config.yaml
norm_place: "pre"
qk_norm: false
parallel_block: false
lr_mult_up: 1.03
beta1: 0.95
lr_head: 0.0146
warmup_steps: 200
max_seq_len: 256
doc_mask: true
train_tokens: 420900000
Each number is 128 + 32 x the weight over its row's rms, rounded and kept within 0 to 255. Layers, rows and columns count from 0. Numbers have three digits each. The size before them is the row's rms in percent of the matrix's.

# down: layer 15 MLP down (transposed), 768x192, rms 0.189, rows 115-174, columns 0-47
# up: layer 15 MLP up, 768x192, rms 0.177, rows 116-175, columns 0-47
down115 100:155145129083090125140194080106121112054039141091225180140107134121163155100181158171087130097121091118094142126106116119126075126121119080110110
up116 100:189117119102100157135165118126150130139142139114081148156096140154129105137115147136173106174128214186113113151103189075091074090125150131150148
down116 098:177152088161140154118147170167142176112161126116080148110100129127063137151114113130136108124133180168155079098091122125110078103135136126154131
up117 100:151134106100084106146160095095121212109100184125155113128080093130169060084112125104151084149140074084181208154226064174137132192086131187111144
down117 100:101105140150207129098111099125141127159133081104080121108183107096092154136041129146119222103115128085150125147067184134166106111109185185139175
up118 099:096134098166108125126150088120156164103110177080145162131099092124162150159114141101166171115176068137110143118150124098139151156085136192176105
down118 104:177135116087161122097137137135116155115119117094123172136104159111106143134097115131144155120156075084133161164107171158075154106124120107072118
up119 104:086165158104138117050094167140090137143100140161106125141102144105034070144087126172126103157085097099081090138137092178079151123138124086127113
down119 108:135106139096152210089080115137121118151152113122081093110087090142127118129122126143107157109134172154113117156155174144105160154110156168077161
up120 108:058111127138134154123124138080132150159072136037144117124138151156113174111114091127119145129099116133131081171131112089132129153106057108067119
down120 112:171129161115154106111156139141151143121137097174144145147113163158132115159161135101153115131125109128147148119035115122089149145089174118105081
up121 093:162118187125117157168122160094069083111136178055099163127139115153102181117160088107152075121166097151106144130129175135124143145157137137109098
down121 086:131154099125170190107129118120169141133112108224131134129148163100130107128107136132091193079130147111117124145134131118120111098167124088079154
up122 106:075142138038131183140094113147125089136108136162140151147131096125164110168125088119154146164138181121095099097122151109108167157127139088195095
down122 106:062176162158171123165194176143095036177155153150103068140124139132120169154166108124085097124149129092125140155124135138164105157149149152179106
up123 095:128090104133102084089089136149118169121103146172155074134149138068158131148243098152117125149155123145119104137137120097166106126137123155104104
down123 097:127113174135140159112159106122119091126136151096096138151063191146134141150121170085118117103122104116111085140141066117122169123154088111155118
up124 097:141134108179106144150182125131098129143122105178114167177178153137077170127113136127164087109128100134127106118176099137104107138150116113091139
down124 098:123129131114098103098162105138116181161158165115106151098103159086179083105208117116150147149100156100111134121139214080108133128126128187170136
up125 098:087096159083112121106108117151116118102133147182147147103123156159098173114091180096074128118171143116164205117120144141178089080081159085127164
down125 102:146143154111120152118083143135108153162178141135105130086111108119125101078065156097148149105165180160159165170023121125199110083091124106124134
up126 104:127118122165114137130169113143068141166106096103110125096158140197118167140132131143135148156151117139124143134082139150080093162163099083129094
down126 102:146118099115164160078135132193170173087155126130133145126147148076089094120138151114135149137123128158114086139150135151111138147118122124083136
up127 107:103154166156128134168156115106114140104045115139189150095152099064158098142194116093138100176122116066082097042117127122107067121074129152104098
down127 107:109133088150134168076094083129139112121185107093106122130162112161081134155113146160163094193162109152170136127178140105185132107121126152107138
up128 096:122098153068155098125194072149127089142060143149148172137115169107109089124119039146114131152109101112162094079171117147116157162114150092080159
down128 094:164113104100171110143159154116122123099156081099127117161110125128136176162072129057075086114153170172128128159144075134079158172137068115135148
up129 104:088085153166148157157121096123110103140127090107150157136148102139105130130089090134108136168116113169104147093162156127140082150092157101149096
down129 106:173048140152173119112122115134152139166146108125158169107169092143124136097137093118107131100112129065151153106099105065110151123049094155120063
up130 104:149083139180147208104173091139099118084098132168118214109137100105153095160104118128147109115098145083106077107172133147133114126116124098109130
down130 101:134047133135135115117124141125131199148122106122103121125165220117154132108097079146092087166174087105145181164093144228111117106101113085097137
up131 098:122131105136163098100111168208136139157121098166111094152146122125141123142125150134137209166137103172122137112145173107155159063237111180102098
down131 097:123122162142084152127167063070131102141109167113144148053145107147061132100188137105099116136092094149109151138120101133146145146001142094121192
up132 109:119105159148144149127153151132112078041105120126142194123141105112114107126100122109138127117104156121056156112112110127083139115076093150112179
down132 110:159154132136086104188134097130096159129178068163145183132102123153151111090132106078174133114110147175102110195146113128094131079108144110065180
up133 101:167107095123125166135155128062115104145060111147072120182160085155159143129121129156129126135116142044068154137115052077126137153120113117135098
down133 102:100140093074146108122090164143137163106176114196093123171145095104138142122126120121131103165103144126162122080133153143056111139162131177128136
up134 098:094148116144124128170080065115140099130147110159101087169057117169146101148088133129128088102177084112120104139130146114141096167088084131125118
down134 098:158104111101089163120111149159049116084156040133169160116132129139126116149121135114157163142151145154114114067132127170083129108184166122150115
up135 093:126167111099107148124155126134109086080080104147117166156155147110141151124125149140127175158073151133071174093171079090110074147106126149116137
down135 098:169131118131206148146097159124137112083148099089115138159138123101139095178053108157181138142109087097141120196112163112138139147120112157151107
up136 097:104085170089186146063174100076098157156162116080085162131140119151141147134132105128175107156145085138122095116150140187163103124118150137145146
down136 093:074095106091162084127126161116143171138179150174120088129165120137108146151106129150085094147144190116181081113146092118113131132123084143179110
up137 103:122133081112074100135114127058161091162188124124125060128175141166151104146123095057118141084110046184052059062117159160177155119123102148109115
down137 105:138134161162140124173117105127140175047184112125113093158151162125091191071179160139074135180039136118092090127120139165115145150132108117137172
up138 095:084116155152138138160152098166151058080146090132087159113080086127160154152133137147091109102096092126096070132093069172059105159104120122197081
down138 096:086134141147134084151129115126118142155157158110072079159127071078149107118141106138087151081131144162142022062140148105147149139143115137113125
up139 099:109110106126120138141100140130131147120105053049177099133147146122102127099129113068059081106160090095155160164205141152192121116106206156129117
down139 102:093180088152107139145146111132141126070108147101120162102138088128149161164111081138074134100096120166138099146130138114120062128126147129149114
up140 097:182138072135119159087106170154054121135122176151142103154155166135106143122068103198131164165135139164162149136145115070167167157111112142172123
down140 096:112163134079151140108123126097183095143159133098148110102136152161187170191109219136082130095108159130145113169165124131149197135105176076152146
up141 102:107156188068168157118163101101164158091138067120134148144107097088099127156126098135088130153132134182141158111074086103141105207080145151150076
down141 096:137139096122106100196119153107108104135108103097152148078181144176103079167103159147097129140146193113117116122140132144150121130104106144154110
up142 106:112117135109152122148143151128156129135097114082127086126149134112100081127142096103147110084093070113127077125061109066126170166086114127149121
down142 101:062109123148147103183151119141187117126130098141175255148040123167133098143158150121097114125103094126114125107115121150180140135100150121119189
up143 096:105147070184116138128148103146168098176162190175089133174150097050152123123090181108137097160172126160109171162162124097110117128120135114149092
down143 088:169099150098124181130114099163104180158132143114172144094088163217091132116153084120130151120114110129110109147147165160141147121148112162136151
up144 091:114160111139101142172154110101138110110143096113171092148111144179135172109160127124171061153104108080166164138088129092105147133139163170146165
down144 091:153092145205173100176166093140099113143138139117144094176069076138106150080160175144122163126120151136146146104158169155125148137213115072136151
up145 104:187107128099069097143095107156127123120173118146132191104081115155104151107114055137112137154135109111107154118128143139192145104121108112123092
down145 104:146142101128124077144170125124108136132121083120052128162134191089193164046109147152160133146222097071105118141124110123132147114152102108101179
up146 094:095175128138175123051152160117145098132136146113100138132124154167105116097116172150107162154128113156146148124042104085118077137123174110106099
down146 097:134110149129130148127175105054107131120107126127192156184048135118150122115111158087133130160112175120168103134115054092128134127135166097080104
up147 099:067156090122133147075191082140113092147111136152142116079143114129144069108105107159142073142117149156094172159122175159081170091132152170160116
down147 100:214162190180119080151149127172106096098114097129113152167141177101063169149114146119136140080102117083124099111084084108131113085096081156149116
up148 107:201149122126130167115103175153137156125121180117137083186176136068149194107177166139158102096074179088136170113135105070120150129100131133126135
down148 110:089142185085102137123092142089156140114107092105165154113115153108177172134071105137134087173134091133180148167152161122219117041146122148167164
up149 097:118043128081101128102117083163058130124097122126182166204109119115199093098101134172155112107129073132149184137091145145138097145098148131113125
down149 100:047188174141154131136166097117153138121182095092127159086138110154176140115132133109118171133206136130112056153147135140131136097164106127113098
up150 095:107133142090125124178133120178108120136154216104104066122165131102124138107155101123118132135108086137150101118151074081089112180070107118146160
down150 090:105149170097080125136102130139163209142058174114139150118137144148132145108117124145167131137179086120154169090095124150155182164187159063122146
up151 098:125114180146158070154123166119156114073097100175105102092086108154081084178161109158112150120140090137105159115181059143113187103107071087161101
down151 104:123118143133142127138154090166111107104169146131134158082136106113135114137079142150093173096144201191166156172073140133132131133098181155135142
up152 097:109127160138133128087161115176063106123127136090067163081139079082134049151090156151148092159141142140110109086123139218180114123134141095155207
down152 097:159129119102114124095170137120151143114102164143154128161142122095123192116172107137165142124128144149140131138170123126125116146047124207133137
up153 103:071142190114153179145168126130097122156149168137063067150111095107148117094136110190097169166113140174090117141133119073170090147090105135164111
down153 092:095136079125147133072165071159127119144105135105125142104141133125098162140106192097147071132139082150113086129078074130153161156158167105146095
up154 098:121119188109127163117166143101118117150141116138079153043156176158119115164151102137117091143116129146190175163059178129126131067075116140115098
down154 091:162146122106154111132082103147119165130101104110132081162150119181096138132083170169109189148152098134084143082136065171100069098121163097150135
up155 100:129152153121092170200139183136175132112141086107098112175146098142101106135152088147148150161128073097150083112118127107086100107139160079100077
down155 097:180143114133118129077096119122134111156144138145126127143164148131104172096106146067068106121136155137123140180145126147172124125134077138159144
up156 091:125174131141121136086155101152142149117103069124103125167122081128119166169165110173129118081145139095185175152152086158135180127107161116112141
down156 086:155097124090143127158112174100129123088165195139160163107105177133153108130120102054120146179105099162116092124120200132148130129153152120158132
up157 101:100167090132187197104076099095147063115095160132108157142104129139126126115113130160208033128130206143122114148086114100092098106078171150099162
down157 107:134151134153129153157149086135095242170126074142085165141070150158117102085100185079165180137113094152108072064122124144102156125143125143070105
up158 112:138131086139193118180091090141118120149159096104113128132110181086205081144102094127116099058129131141114116105114123113146147131118106096117123
down158 127:127106061117183141168129115099125094118128134169176145174117140089249059132135075147128144187116195164103079065144144139110092132095117144142185
up159 092:083078155129167110150162154143118135130098161144089132149139105119168165159169164125208101149181132119164083174161108154132162168125144116111172
down159 089:101182148127161117130140144149122108156153110160093078131140156105125123127101109121078168133084132144137138172081138092090100126193127107123060
up160 100:103138221121180143169131056111175065176145104151087131104139186148161103119093144090128137150118134093090156075162106125159150130141193152143179
down160 090:114095132146180123119146138116081150160077092107171070047168087146133132132128092156155154170143153120221150104106151124155096101188124150162190
up161 097:124131080188117137134170103157102096100065095131186113157105130145166128067112091172121075118113109158107117135152143097131091170120133157125170
down161 085:116125143133136132070081132154094112114128065145093081098121138136093106133131076135131181113122153133101124161118146127157166149124143126114047
up162 100:131143097170108082067144156092140104068143173148082165113152179116134173159144159131183150179145104062124203150191146169110156126127160126131148
down162 095:138153123107112121117082134147098122098110109105165169160152152099156141218164126115082136129103098106155118119138075159171121077140078168141179
up163 095:163155121089093164139105134178157095091157127093063070141078101176118166124152145129111120149118111109139116073128087097093108134151169125068116
down163 099:089159127157111144161166136139112134103136134143103129177077099195146134138181055106075138157152124146102178105124107135131137125057158205107162
up164 101:154133137143166153152135140173151131119114175124163100073114141149164203060090133130066094098144071097160082124079113183056136140105149112077169
down164 099:115077118111171107182125139112154144138068044144137134061121150109112111121110177026128119162101163143078122105064187157136097102126107156143124
up165 103:168108121146079136124142113144099127104141115089158106109118111156146148062128123155143121102097107085057120106124182124182180158120139142171110
down165 099:123136150107135145098144157097146136152099122158087103148115098105146128170150127125128161146177088124147114080077126096102141079135106118159069
up166 102:106115102154169076147142162134117084142164088134121131127076138145198157143125191088131196121131158167143155113094119146126073096112153114120159
down166 110:135139114167164130142107079050116143174116135152107122102144102119065168148165159120137138085139097088103093128035123129111090084130179120094201
up167 095:139169182137120103138194159142153161134078142134087107161163195110144059077086141114118106102153122119094156149123119140128078165109119104082106
down167 094:170118096105153164150109177141151152105171134105165127115107128109172161106129106072132092089153179165120167139166104109184139095155118141150104
up168 104:087147138115144106170183093138116120105106126063079123164112098100194136195138168165117162075116134098123169142157119087091113145034117136176109
down168 113:160131117099178132105090048133124151096173075149120117159144117167147137081222172120128145127118191166107155132124121151113165145139183095131099
up169 102:163144101112119116169146073067106132162132102118093134068135112139121136109093129114106157100128123239124166104142206106154155125179167165178167
down169 087:141118129156127110072074155137114137120142175074119120149104114149109136120154127112118146106141111085137143159161154133172085113146100128089115
up170 094:115084124123228139137125135097184158143122105153174160118119138177129078075126126163084103165120164125086142103120194094106098152150145116145122
down170 090:089116134165167100132129124173182140164114129139165107104142139137167081093044129156091122109161139136124130100114118102206094141109123113187128
up171 095:150129130203072138089118147174125099209075094104070109151118210142168176114126110171061157126152118152107057116120086093096131138163155135164109
down171 088:191083128085173167168132148110131181057153142127174062112124133156122154134109186064124133118134138132198111200161143126138150165057103125079117
up172 095:105170132169082107072141159122119148096148153141123170214127090159202149049101096133157189197140097149140151121156129123128141147118103088201128
down172 093:134027108115138093111090085147126060191098137161162099043124115091123111146160160129147087129088178101109114134102115188159127109142158142101185
up173 096:124130142152120179095094122099138072143129039140116149151129117056150123167140103204152102105096184141169151162141127136136189108125095136217118
down173 102:083203083124162095124146141138136123110158047140157127112132176135133095084143158163185101083148074065136126089124093151137145047138203095128133
up174 102:105136141153115139071174119133174121152138141166091145122105143154137076210125083134121148181154090140096067077128106131175114168128124136092043
down174 106:170114142179125133139158055136175153148150143161104103111073116076093129138095131070217123194161172073125163161132075094065162143136152093150178
up175 094:119116069096134083146143126141102101171172098112160167068157137106097131083242109110134072120062089183126041129160106067082165111103124133095116